From a checkpoint of a small transformer trained on Wikipedia: vocabulary 2048.
Each number is 128 + 32 x the weight over the matrix's rms, rounded and kept within 0 to 255. Layers, rows and columns count from 0.

# layer 6 attention query, 256x256, rms 0.107, rows 56-122,184-250, columns 96-127
[[175 124 125 164  67 108  98 150 107 118 128 104  97 122 189 120 163 223  61 157 112  68 116 133 163  81  99  92 158 168 147 148]
 [149 132 122  88 113 121  93 132 140 119 147  93  42 173 154 151  45 148 115 156 122 120 188 129 101 141 151  68 135 169  98 145]
 [120 115 114  59 171 121 133 140 155 144 182 139 140 101  91  96 107 123 172  60 110 196 116 173 148 162 142 108 130 120 120 137]
 [145 153 100 149 142 134  84 144 145 156  74 107  79 163 144 165 163 100  93 123  74  93 104 123 116 142 144  92 131 123  98 115]
 [117 134 140 187 151 139 166 100 111 150 197  62 113  91 108  98 120 118 117 126 125 113 153 120 100 163 161 160 132 101 134 145]
 [ 87 120 137 130 121 164 140 107 105 144 155 138 104  63 102  86 165 145 133 162  92 131 156 118 147 167 133 136 165 133 113 106]
 [130  71 131 116 120  50 119  92  81 119  89 103 138 117 101 123 132 133 100  93 125 135 121 144 154 108 106 114 121 121 116  85]
 [ 91  84 119 199 131 117  85 177 170 133 131 175 178 152  60 151 111 188 109  71 130 161 106 187 138 126 125 170 129 166 138 117]
 [139 120 119 137 108 137 152 110 162 114 119 140 182 145 107 153  56 131 104 172 132 130 115 108 150 145 163 113  91 142 170 151]
 [149 154 141 105 108 130 159 104 150 142 154 166 101 129  85 105 112 132  96 119  80 157 161 118 118  89 157 106 111 124  85 138]
 [137 137 162 171 163 137 133 183  69  70 119 103 134 169 131  95 133 185 152  99 128  82 146 165 140 109 158 145  59 116 126  85]
 [132 192 128 205 155 128 131  72 132 124 148 153 112 127  85 160  88 148 151  82 142 190 102 120 114 149 138 148 165 122 154 127]
 [140 152 166 168 121 142 160  90 148 126 143  97 107 115 104 111 120 142  99 129  90 101 156  75 127  50 138 113 119 146 168 142]
 [107  97 107 132 129 144  89 167 134 144 170 107 149 151 132 142 163 162 158 212 124 125 149 185 103 172 152 161 138 159  90 157]
 [123 110 160  68 151  99 114 142 123  66 150 122 110 121 122 150 141 132 165  65 125 126 145 161 164 133 158 114 130 130 104 120]
 [107 112 113 171 135  85 222  91 175 171 106 150 229 161  94 151 154 104 124 126 210 142  92 129 146  95  28 146 143 151 144  76]
 [155 121 102 114 181 125 168 144 156 153 138 141 151 109 132 178 129 118  91 136 159 126 112 110  83 114 122 178  93 183  85 185]
 [ 88 133 140 134 124 103  93 142 110  91 164 130 130 163 104 115 150 140 133 162 183 138  83 179 145 116  66 119 181 190 110  98]
 [105  70 127 122 131 134 141  76 142 146 127 111 104  93 124 122 102 106 105 122 171  96 165 118 136 162 147 107 139 108 115 130]
 [119 170  96 133  76 111  91  67  93 153  90  56 110 105 154 124  79 116  94 166 165 144  97  60 187 154  98  21 150 157 157 179]
 [187 161 170 105  96 139 159 203 113 147 103 117 122 116 183 109 146 120 141 118 118 168 131  84 165 137  69 133 200 102 130 148]
 [103 127 160  94 141  57 129  71 166 131 154 131  70 133 111  61 103 139 121 129 118  76 126 178  83 161 135  74 110 160 159 148]
 [139 123 166  91 149 178 110  93 107 167 143 148 126  40  87  98 166 128 134 108  85 172 132 153 152 116 138 108 114 144 116 141]
 [123  86 114 117 141 111 162  77  87 180  94 154 108 146  97 115 107 116 120  59 132 142 164 138  81 127 138 139 109 148 118 137]
 [113 156 125 147 202 140 140  85 145 163 117 134 186  80 163 107 102 148 158 129 102 147 151 131 158  81 112 150 114 136 159 113]
 [148 105 144 127 115 117 135 121 130 168 126 137  54 103 142 116  81 105 129  81 177 121 153 174 119 102 159 178 120 112 143 101]
 [ 99 106  90 104  88 116 114 135 192 177 129 123  78 121 110 179 194  78 123 144 165 112 107 145 160 123 123 115 130 154 203 123]
 [128 114 101 120 162 146  91 127 116  85  79  75 147 155 137 111 108 150 116 125 147 115 154  72 106 113 132  94 178  84 118  68]
 [150  81 132 170 137  79  91 139 115 140 105 147 158 150 151 118 174 127 107  91 137 142  90 130 174 141 144 125 139 117 155 136]
 [155 129 168 131  99 149 158 129 128 160  75 113 127 115 144 175  29 114 137  88 170 148 109 106 162 189 119 129 113  53 131  99]
 [ 85 121 127 110  94 120 140 193 193 155 105 133 133 137 146 164 135 142 160 103  71 176 118 110 116 118 160 163  70 151 183  96]
 [ 96 186 116 110 126 138 122 124  78  91 124  98 134 128 133 152  68 105 129 132  55 172 133 126 127 111 106 115 119 126 129 117]
 [152 115 141 147 115 156 126 138 106 124 149 103 175  84 196 114 114 138 130 121 152 191 119 138 117  88 146 139 118 120 174 104]
 [ 84  85  71 189  83 131 110 191 140 124 153 140  88 166 130 100 124 153 116 142 120 146 136 128 150 114 117 118 164 128 105 122]
 [183 117 160  98 150  40 196 110 116  80 122 145 151 161 122 195 141 169 198  90 158  90 103 150  84 211 109 125 168 117 112 147]
 [152  82  96 145 138 116 133 110 142 145 108 138  64 125 131 176 113 108 154 141 158  92 128  64 142 141 122 154 102  84 118 118]
 [127  79 120 177 111 170  89 139 120 105 110  98  87 137  88 119 168 118 119 109  98 136 158 164 133  81  87 161  79 162 153 123]
 [115 121 136 125 150  78  75  97 110 134  93 128 183 174 148 148 155 134  85 165 131 133  82 111 122  59 129  82 126 147 178 166]
 [206 142 149 166  71 172 158  99 142 164  96 131 166  98  91 138 195 143 156 141  81 179 139  75 164 125 161 147 154 183 167 188]
 [103  92 143 161 156 131 108 119 106 130 181 115 165 174 150 137 145 147 134 112 161 126 141 110 177 161 142  87 100  96  97 101]
 [186 118 161  95 106 108 102  98 129  85 120  79 128 143 174 155 152 140 110 131 101 142 103  82 112 117 149 142 136 124 127 111]
 [152 146 129 115 128 159 152 106 109 102 131 169 103  98 152 158 174 154  99 162 143 118 146  85 120 140 150 141 126 137 161 165]
 [158 138 167 122 157  83  94 130 103 106 162 132 101 115 130  84 159 128  81  93 145 124 146 137 146 104 121 125 141  88  85 138]
 [198  97 108  89 155 163 103 140 117 112 111 108  31 124  77  64 138 152  83 156  99  92 163 148  97 199 125 182 123 152  84 121]
 [126  60 120 147 150  92 139 134 100  94 148 117  81 120 117 101  82 143 111 179 116 125 116 172 128  93 125  82 106 174 220 137]
 [ 98 145 110 139 116 154 152 162 148 148 100 169 144 143 189 192 115  98 126 137  85 155 118 117 140 147  46  89 143 103 170 119]
 [197 113 150 163 103 145  94 130  75 101 151 119 140 144 132 124  58 172 132 176 118 109 129 150 144 109  85  82 163 110 138 105]
 [ 34 103 103  96 130 124 140 146 105  85  84  93 155 144 136 153 162 158  82 162 108 148 196 106 100 117 119 161 164  96 163 154]
 [117 161 121 179 136 128 147  93 128 110 104 141 158 144 132 165 127 134  91 133 116 118 123 110 135 118 122 196 150 135  87 129]
 [134 115 133 121 119 116  43 151 115 143  76 135 135 113 224 143  93 111 130 123 105  90 145 145 147 112 138  97 112 203 119 133]
 [116 140 104 172 147 136  96 143  60 178 118 112  92  95 137 127 126 155 135 115 136 135 110  73 160 116 165 110  83  73 179 145]
 [ 70 170 134 147 121 114 124 141 147  97 181 133 162 122 144 144 148  94 133 150 107 158 182  76 169 152 118 122 146 184 140 135]
 [ 85 182 152  99 147 207 125 159  75 139 177 119 117 148  69 145 153  66 129 133 151 141 107 109 135 116 110 175 156 159 131 113]
 [159 118 110  93  99 136 148 137 167 173 142 157 158 121 143 131 115 101 114 147 116 137 149 130 157 128 113 120 111 125 122  95]
 [139 151 157  98 126  80 107 148  66 136  59 150  83 123  95 112 144 121  96 129 153 141 100 117 157  67 152 151 123 103 107 131]
 [ 99 161 107 122  81 124 135 124  96 100 124 136 139  79 148 163 116  86 141  83 161 105 141 146 135 142 161 123 177 138 121 154]
 [147  54 150 150  53 161 161 122 108 115 179 120 145 118 117 103 111 100 147  77 162 154 132  83 103 137 137 129  92 115 109 158]
 [113 167 132 115 154  98  91  81  73  73 189 118 137  93 118 106 151 137 143 144 142  96 122 156 108 104 197 148 161 116 160  77]
 [ 77 139 117 161 131 151 147 112 135  99 191 101 122 155 133 109 150 201 109  89 106  48 116  98 116 104 138 187 125  38 120 127]
 [166 174 124 175 147 110 135 155 123 187 208 105 152 130  98 171 125 150 162  77 141 171  74 121 139 148 139 138 149 124 140 159]
 [127 101 109 165 171 104  71 154 113 156 142  92 116  61 180 121  69 165 129 119 105  94  99 116 100 110 135  90  98 102 148  84]
 [ 78 110 105  10 134 145 119  93  76 170 144 156  90  81 142  59  18 107  83 115 134 132 147 106 189 141 216 134 192 102 153  95]
 [122  90 113 119 100 100 103 138 166 195 128 183 102  91 119 127 120 160  74  65 150 181 108 169 129  98 191  67 126 200 198 168]
 [ 82 139 125 112 125 152 134 157 149  98 134 128 162  89 102 103 130 121 183  85 119 158 129 113 144  77  85 152 112 172 131  99]
 [129  99 124 162 140 146 125 116 107 102  80 109 162 122 173 136  83 121 123 158  64 144  93 108 121 171 128 138 129 148 148 137]
 [168 174 111 153 119  98 171  63 148 133 150 125 112 142 142 135 167 114 120 119  90  99 124 165 143 140  51 190 102  77 123  99]
 [122 119 135  92 111 147 149 113 138  75 124 109 110 135 145  91  79  89 128 182 125 147 126 123 107 112 116 132  58 105  62 120]
 [130  76 125 144 105 111 106 101 148 139 128 160 125 173 111 112 118 140 135 120  88  97 141 159 141 133 103 163 172 120 170 126]
 [135 161 119 133 113 148 104 134 162  88 155  84 134 134  97 106  61 165 134 104 168 109 159  59 102  92 110 147 129 111  92  97]
 [135 117 117 132 116 152 143 124 175  98 134 139  50 114 124 131  79  90 125 151 174 164 152  67 111 140  98 101 118 225 108 177]
 [133 126 117 152 129 156 153 159 129 100  61 104 134  95  89  96 149  88  75 119 123 123  87  82 142 186  90  99 119  85 180 120]
 [131 192 163 101 106 109 138 141 109 159 137  95  77  88 142 131  99 106 127 183 114  83 161 124 130 173 134 121 147 139 195 123]
 [128 147 128 122 141 113  77  76 147 109 181 130 120 149 143 144 127 178 141 113  99 132 105 118 171 102  73 115 129 134 144 118]
 [124 162 123 207 154 115 140 113 113 165 140 144 207 129 145  93 124 183 150 111  98  88 115  98 108 174 120 125  84 103 137 115]
 [141 178 166 137 178 109  93 121 146 117 104 136  91 117 207 121  93 111  85 114 182 177 121 187 164 114  40 110 158 130 122 102]
 [134  86 154 120 109 132 135 177 119 198 134 171 104 118 132 109  90 181 110 100 203 171 143  86 167 138 103 135  77 134  84 138]
 [144 166 120 138 115 139 194  58 130 153 182  61 154 117  84 102  59 130 111 159 111 153 108  90  95 149 101 106  98 183 108 150]
 [119 109 160 112 135  95 135 145 116  70 203 145  88 158 124 142  84  68 142 155 194 100 113 141 137 150  81 137  75 165 170 105]
 [ 89 138 135 152 132 188  92 132 106 186  66 104 121 101 141 108  79 113 154 113 103 112 152 123 116  84 124 146 111 121 106  84]
 [131  45 135 190 146  87 179 147 121 147 106 140 135 117 117 158 135 108 126  97 106  88 103 121 147 154 120  93  53 120 115 125]
 [133 133 124 171 154  97 178  86 123 162 212 132  94 147 144 125 113 138  91  89 149 100 183  76 113 156 108  88 140 127 138 114]
 [ 66 144 112 154 111 131 154 153 135 146 104 161 133  88 109 119  88  95 112 109 106 135 135 111 114 141 114 117 111 128  82 137]
 [161 205 123 187 161 101  98 148 149  52 133  94  96 104  91 141 187 125 145 113 187 104  68  79 139  78 192 122  83 104 103 127]
 [179 125 166 160 133  76 116 172 101 133  90 144 113 133 126 149 164  97 149 108 120  94 182 180 116 147  60 113 154 100 138 176]
 [148 136 138 138 150 120 233 103 113 117 143 126 198 147 143 116  97 106 128 154 158 182  58 116 139 104 136 116  85 129 200 135]
 [114 114 120 133 147 117 115 125 111 106 139 126 143 104 149  99 124 155 141 100 119 101 117 103 127 111 104  80 101  96 134 106]
 [ 96 148 148 127 119  96 100 133 103 185 121 152  99 141 126 145 143 175  89 123  52 133 181 186 100 110 136 180 119 133 141 166]
 [134 115 108 148 138 129  86 157 134  80 104 166  84 146 120 195 179 114 134  93  79 163 172  95 103 102 128 122  91 146 154 192]
 [183 128 171 133 125 127 139 159 134  73 128 120 172 170  88 115 165  73 155 169 156 122 122 108 148 186 119 139  93  95  90 118]
 [167 152 139 120 128 107 101 103  87 106 133 154 109 201  95  96 201 147 117 101 129 171 136 165 103 171 219 121  90  71 120 123]
 [119  59  96 178 146 158 141 140  57 104 100 133  87  96 114 163 120  96 138 145 159 168  97 178 113 126 142 146 168 124 170 113]
 [ 86 166 178 143 132 154 132 127 129 155 105 112 149 122 127 105  82 152 126  86 132 139 112 117 154 172 101 189 163 143  94 116]
 [117 215  98 110  84 113 133 124 141 133  90 118 134 161 172 135 180 128 121 159 139 131 120  68 123 143  75 136 153  95 111  86]
 [ 62 131 112 155 108  97  90 140 108 153 113 144 118 107 128  80 181 133  67 164 184 160 191 140  72 125  54 144 123 168 133 117]
 [118 135 102 113  99 160 114 123  89 118  85 110  99  97 111  97 167 142 133  92 141 144 151 133 137  97 132 104  81 127 159 104]
 [134  84 122 115 137 150  82 185 127 133 115 123 106 148 159 176 126 136  97 118 145 130 125 173 153 160 153 158 131 102 132 113]
 [132 117 113 134 139 114 188 120 112 107 146 111 182 113 163 122 109 135 141 101 146 164 127 137  91 142  75 155 126 125 131 136]
 [117 120 151 198 129 160 104 169 117 106 140 129 124 136 145 181 144 137 105 155 131  70 130 111 112 132 105 147  94  94 167 141]
 [134 100  98  89 129 143 117 132 152  97  76 103  93 116 163 120 109 112 132 148  88 132 170 123 135  99 132 151 118 147  84  90]
 [121 147 168 126 154  44 152 145 112 101 132 147 128 132  96  80 103 157 134 142  94 166 121 128 135 101 134 176 134 134 169 144]
 [ 86  89 108  95 120 163  60 130  73  86 182 161 143 126 191 152 175 103  96  75 167 134  88 131  96 164  56  99 111 112 130 168]
 [137  57 145 139 155  81 166  99 132  66 182 100 155 183 127 165 123  70 153  97 163  97  20 122 127  91 115  84  96 150 132 139]
 [130 112 130 103 122 143 150 101 110 156 152 111  37 101  87 114  69 156 166  99  43 106 152  92 140 165 132 169 125 104 132 148]
 [169 132 164 138  84  71  84 108 113 182 145  99 133 166 101 169 145  91 158 188  40 105 106  97 144 128 123 149 176 162 179 111]
 [ 89 155 111 141 151 147  55 146 143  82  94 138 115 153 168 130 155  83 105 116 106 101 146 123 126 105  88 112 148 142 115 112]
 [122 124 158  64 111 171 105 166 141 136   9 156 123 126 127 109  86 106 141 153 164 125 132 193 150 147  86 115  74 130 122 146]
 [117 144  95 131 132 101 127 105 127  87 153 144 174 173  93 121 194 136 177 129 173 104 128 113 137 134  68 136 121 153  83  99]
 [162 139 131 141 147 127 119 157 127 118 148 163  75 154 136 121 107 135 123 120 147 141 148 124 147 125 148 101 121  56 138 161]
 [153 127 141  96  98 163 127  98  92 141 168 127 127 117 126 164 141 111 109 134 101  91 131 114 155 130 107 112 102 151  92 123]
 [169 156 130 189 144 183  96 135 123 163 123 122 115  80 108 122 157 169 131 117  70 144 128 117 152 159 126 132 112 138 105  90]
 [108 158  81 120 157 118  97 120 106 184 226 124 106 118  88 193  69 192 161 156 107 105 140 234  86 127  48 157 163 162  47 113]
 [114 130 160 132 130 112  73 156 132 150 119 105  86 108 198  80 139 127 144 138  86 134 149 130  89 111 132  82  86 111 154 108]
 [111 113 148 161 154 154 142 181 105 110 133 143 126 144 184 143  84  67 130 144  97  98 170 112 116 132 115 104 148 147 133 127]
 [100 104 149 197 122 148 158 140  95 136 118 144  90  99 154 103 166 129 151 132 136  99 109 175 165  68 139 133 128 127 142 142]
 [118 171  99 167 131 109  63  91 105 137 179 123  59 173  92 119 159 120 155 100 134 145 111 139 163 152 153 116 120 167 124 149]
 [167 113  90 120 134 129 147 181 152  96 102 117 104 106 209 143 117 119 116 147 149 120  95 149 118 154 109 115 139  97 176  73]
 [170 157 141 144 127  87 128 158 193 119 124 126 108 234 139 138 120 165 105 127 151  67  74 157 133 145 111 144 105 149 125 199]
 [129 115 130  91  68 108  93 101 111 175  98 121  76 150  84 124 165 155 130 137 121 162 166 137 154  94 137 142 132 117 163 163]
 [154 147 189 143 160 145 100 116 144  99 163 135 129 129 139 149 130 110 138 155 184 173  81  91 107 149 162 141 143 155 165  96]
 [156 147  92 168  76 126 139 108 118 142 115 135 128 109 135 145  83 131 107 199  82 136 116 165 126 153 131 117 160 194 140 144]
 [106 111 140 147 149 147 102  86 125 110 149 130 174 150 154 120  93  85 136 170  57 111 143 125  56 120 168 154 148 156  55 131]
 [103  58 161 141 126 120 123 102 116  67 147 164  81  98 164 106 144 186 123  79 144 149 150 110 130 143 110 192 144 143 125  54]
 [166  90 130 142 111  80 183 137 143 146 163 111 105 167 101 133 140  84 150 140 121  89 148 118 113 112 168 136 155 142 131 118]
 [133 104  96 190 150 146  88 154 124 154 121 133 116 191 143 134 119 129 109  75 193 150 112  94 101 142 145 119  97 120 120 153]
 [152 106 100  64 192 128  93 156 127 140 164 116 114 154 114  94 144 113 123  99 198  91 116  80  84 166  68 108 110 200 163 119]
 [100 154  97 128 151 146 123 129  80 154 133 126  79  98 132  86 145 161  60 163  92  87 145 142 155 114  85 132 115 158 124 159]
 [109 146 116 178 161 166 156 122 173 162  74  87 145 103 123 149 121 110 150  95 206  93 123 124 136 192 139 211 110 122 100 130]
 [138 198 156 108 139 115 129 159  94 114 149 145 125 122 117 140  62 112  95 127  96 123 116  69 118 153 127 174  86 156 126 134]
 [ 97  87  89 112 123 114  74 179 125 202 159 116 131  92 136 153 134 165 139 172  95  62 182 128 110 105 136 146 161 174 110 133]
 [ 50 160 114 150 137 146 102  59 143 125 157 105 199 126 155 151 124 214 187  93  29 137 166  99 111 101 157 151 216 113 178 123]
 [154 131 179  81  86 129  44 197 138  81 147 108 121 143 158 192 149 121 138 144 127 150  97  48 119  98  87  90  93  77 141 101]
 [ 81 161 120 156 130 120 168 167  97 109  26 159 110  59 127 160 186 124 148 144 132 136 104 106 129 168 119 120 135 104 123 102]
 [175 142 107 122  99  44 120 181 159 125 143 123  89 100 193 143 133 125 154 115 120 106 155  89 158  60 119 118 159 139 108 119]
 [145 131 133 121 177  84  95 132 205  96  98 178  76 146 166 138  93  84 152 124 118 124  81 151 110  90  81 126 101 124  79 154]]
# layer 6 attention key, 128x256, rms 0.104, rows 56-121, columns 96-127
[[ 40  74 134 171 100 157  92 151 117 192 146 176  70 108 152  86 185 103 140 132  49   0 143 108 161 101 103  85 104 112 181 106]
 [171 158  77 109  91 111 119 150 139 119 111  84  97 126 115 121  70 106 111 178  92 146 126 122 112 244 128 102 105  78 123 165]
 [217 126 106 173 127 157 102 124 137 112 136 157  67 162 115 155  49  87 134 159 166 163 126  86 124 161 124 150 169  74  84  94]
 [121  82 175 120  78 113 130 150 145 173  72 190 137 102 158 141 141 110 164 124 116 121 125 134 127 130  62 144 152 137 106 148]
 [152 133 114  80 149  81 136 107  91 135 188  98 125 103 132 149 118  92 157 166 157 140 139 122 182 116 138 100 139 149 152 128]
 [184 167 118 136 116 112 153 155 162 109 157 137  99 159 137 121  68  91 108 139 133 120 108 129 132 136 146 131 133 146 131  88]
 [120 135 158 143 157 142 128 157 118 111 125 141  91 130 148 115  93 210 178 127 112  89 122 131  66 156 132 114 106 152 138 115]
 [155 178 108  35  81 146 146  91 175  86 137 132 161 143  84 135 110  85 145  22 144  91 131 192 103 135 147 105 120 111 157 130]
 [ 97  98 114 161 103 117 122 148 112 181  45 142 142 154 100 147 162 137  78 136 157 152 131  91 133 103 125  95 143 147 151  87]
 [148 142 127 119 155 122 135 156 119 117 162 112  97 121 137 125 111 144 147 130 148 118  98 137 104 131  75 206 163  71 161 139]
 [160 129 136 156 168 119 104  95  55 119  90 125 158 139 111 116 119  85 116 149 170 214 130 117 141  69 174 158 127 126  93  62]
 [134  88 159 112 117 167 133 118 115  86 146 139 173 132 165 124 155 122 170 105 117  97 143  91 130 176 132 150 116 125  81  84]
 [ 85 144 155 116 147 129 115 110 153 102 106  96  92  75  75 145 153 189 149 175 138  89 171 128  99  96 145 118 122 137  99 128]
 [104 179 120 103  74 141 108 148 136 142 141 183 114  58 154 147  89 109 156 142 136 106 114  68 129 130 102 150 130  96 131 114]
 [150 159 100 161 128 129 135 141 119 116 156 141 111 146  92 143 105 135 102 133 136 159 122 192 125 129 134 112 124 127 122 105]
 [ 68 214 128 121 114 116 141 169  67 149 184 126 119 159 120 162 187 136  79  97 134 133 102 156 118 109 112 134  91  75 171 208]
 [120  83  60 121 135 117  67  45 113  90  51  98  90  86 106 115 121 150 120 118 134 185 193 109 149 165 140  61 120 125 195 104]
 [ 81 136 116 138 155 112 179 135 140 127  34 153 169 146  69 109 129 130 181  90 209  72 160 142 143 103 119 152 145 113  97 107]
 [154 104 101 143 132 136  77 132 117 100 135  81 131 138 154 130 108 104 105 131 199 128 105 148 100 152 126 148  74 118  85 114]
 [ 63 142 129 142 117 127  93 154 124 124 105 146  69 107  94 162 179 149 161  41 131 140 105 126 163 191 148 169  90 139 162 127]
 [171 123  86 150  66 193 131 127 182 107  94 161 115 138 141 125 255 129  97 152 162  70 133  45 160 137  84 182 125 160 171 160]
 [160 138 119 100 138 126 138 108  88 116 208  87 108 131  92 175 131  95 180 112 103 133 127 167 176 103 125 141 184  67 150 139]
 [119  89 101 135 102 136 112 127 125 106 134 160 120 189  34 137 178 150 142 149 111 109 141 104 131  87 121  95 113 129  55  72]
 [179 110 176 110 139 169 156 163 153  96 122  72 173 123 240 141 101 139 131 162 124 129 120 102 120  86 159 115 104 124 127 103]
 [168 101 150 176 156 161 149 120 163  91  88 162 100 116 149 149 110 161 132 130 164 189 134 142 136 129 106 145  61 100  71 144]
 [ 72  84 178 129 108  99 128 144 111 133 156 170  87 141 119 163 139 150  82 170 138 100 146 149 121 160 150 161 167  93 108 134]
 [120 138 156 126 129 153 151 192 124 143 113 143 139  66 173 120 160 124  81 130 152 130 143 128 170 189 142  60 109 124 114 131]
 [ 92 132 142 125 125 210 123 130 102 155 109 119 114 201  89 107 141 123  93  88 106 218  93 117 152 119  82  74 152 100 112 158]
 [154 190 173 222 120 141 184 153 107 126 140 111 171  89 164 152 166 152  92 116 121 109 171 117 109 129 132 116 120 139 107 105]
 [117 162 143 138 154 140 122 125 146 118 130 108  99 128  69 111 100 158 125 128 136 138 118 205 168  96 119 106 126 176 120 136]
 [124 155 105 128 183 141 126  89 149 164 112 125 129  70 163 106 183 124 136 111  95 173 144 133 105  95 137  99 106 123 152 122]
 [177 189  95  78 132 118 118 234 162 178  97  97 137 149  44 133 139 109 135 148 118 170 195 146  75 103 150 100 121 151 132 143]
 [146 143 168 184 127 138 101  91 118 151 121 108 150 162 167 144 173 179 128 102 162 105 123 148  88 104  62 127 169 136 122 127]
 [179 115 110 162 150 131 158 151 183 190 156 186  86  75 151 161  99 143  77 129 193 125 121 128 163 128  92 132 122 176 153 124]
 [122 204 178 186 185  74  79 141 138  54 118 117 125 152 136  76  94 115 166  93  81  89 126 104 166 157 145 208 141  81 131 125]
 [151 120 147 112  97  84 123 119 141 140 144  97  89  85 112  87  96 117 101 183  85 167 149 129 121  72 176 126 154 144 134 168]
 [ 89 135 103  30  95  56 129 140 117  90  77 169 169 189  95 107 170 169  96 108 148  72  81 118 116 129 146 140 152  70  86 146]
 [124 169  85 139 155 103 131 169  59  72 113 168 113 122 183 110 163 137 148 164 126 117 123 128 138 135 143 110 125 147 195  98]
 [ 95 102 177  56  99 149  55  99  31 123 126 160 150 171 113 120 134 158 134  94 119  88  96 152  94 159 164 145 192  99 126  87]
 [138 167 156  62 121 126 106  88 100  92  82 158  93 138  90 117 149 186 116 100 168 168 114 238 148  93 157 150 145 146 118 155]
 [110  86  87 109 130 127 109 110 147 107 142 163 104 108 120 128 201 199 107 141 167  91 110 165 145 154  95 125 142 170 114 133]
 [134 124  86 175  66 147 115 121 106 167 151  91 108 127 157 121 134 126 199 135 164 114 118 102 163 143 157 129 150 151 151 121]
 [134 155 117 125 121  92 171 138  93 153 116  88 183 145 122 151  72 141 162 122  57  68 128 101 170 178 138 160 115 116 110 103]
 [160 139  68 127 135 144 194 191 195 117 157  27 210 180  64 101  48 103 106 117 107 185 155 138 143 123 177  24 107 177 139 202]
 [148 153 177  72 142 151 119 129  95 167 141 147 111 131 144 141  89  98 185 142 104  99 155 152 159 132 171 137 147 103 148  87]
 [137  97 171 132 158 109 132 121 138  99 126 133 110 141 134 104  69 103 180 112 154 119 144 197  85 116 187 165 127 116 148  89]
 [108 143 138 164 136 167 155 130 122 128 101 223 124  96 105 157  64 124 102 123 109 110 134 150 138 111  93 113 156  77 107  95]
 [170 159  98 137  82 126 126 135  75 134 122 141 142 175 126 113 140 162  86 146 105 145 167  79 125  98  85 110 160 127 101  73]
 [119 102  89  72 124 124 107 113 129 133 127 137 127 123  95  95 148 114 145 142 121 150 141 134 169 177 173 105 113 154 163 120]
 [171 126 137 226 125 140  98  82 122 152 128 150 101  82  81 129  45 146 117 110 198 168  81 141 157 162 125 157 106 114 131 111]
 [ 97  97 125  83 124 162 181 141  98 122 213 105 168 157 140  76 193 132 112 123 143  71  87 131 102 136 136 134 144 147 128 115]
 [181 104  94 177 186 107 132 137  85 144 118 191 120 182 110 135 133 128 123  99 147 167 134 155 101 136  84 135 113 148 150 166]
 [ 53  96 155 100  89  92 160 108 116  82 171 187 123 109 165 184 141 158 114 119  95 105  87  67 139  92  86 224 172  70  86  86]
 [130  79 103 151 118  90 130 134  94 147 122 122 129  69 165 117 129 145  78 151 114 142 129  99 141 177 174 177 109 150 185 131]
 [113 138 171 112 134 142 140 120  90 130 125 141 165 132 120  93  96 129 107  90 111 106 110 121 111  83 182 153  97 100  93  78]
 [178 133 127 145  62 156 150 111 120 141 134  97 109 115 152 120  84 122 117 102 124 141 142 111 131  97  84 110  87 115 165  91]
 [114 109 143 166 117 121 129 125 135 127 143 163 169 154 134 121 169 130 121 117 137 156 123 149 107 103 111 105 157 158 190 113]
 [140  44 138 135 106 172 147 133 194 113 130 114 163  97 144 107 125 139 169 106 164 181 123 107 156 118 145 125  86 182 114 195]
 [149 110 178 154 134 125  51  90 140 160 222 165 105 123 115 218 127 129 101  94 177  62 150  92  94 138 158 176 207 116 176 146]
 [185 187 107  71 169 149 109 119 213  87 140  65 134 198 104 127  66 120 144 169 144 133 160 108 145 116 144  90 142 174 157 141]
 [132  88 184 199 137 138 143 117 117 109 135 124 103 108 124  86  95 138 106  99 111 123 125 137 129 124 124 128  79  65  76 129]
 [ 45 150 108 151 125 135 138 104  66 182  99 201 134  73 128 125 189  90 130 200  84  25 127 134  91 111 128 128 169  94  90  83]
 [140 155  98 170 147 167 174 135 164 132  87  92 141 199 152 139 141 133  93  99 121 183 136  99  99 195 106 131 129  89 116 188]
 [144 160 139 200 114  65 143 137  89  70 128 146  76 143 129 110  81 103 126 105 130 111  88 143  86 122 131  98 115  97 124  71]
 [ 84  99 120 122 157 204 137 142 122 122  89 115  67 123 105 136 134 103 124 150 178 144 139 144 144 112 108 126 169 142  50 130]
 [ 89 158 127 116 147  79 110 133 121 106  89 136 113  97  96 130 105 129 122 161 108 143 134  99  80 128 136 119 122 138 129 181]]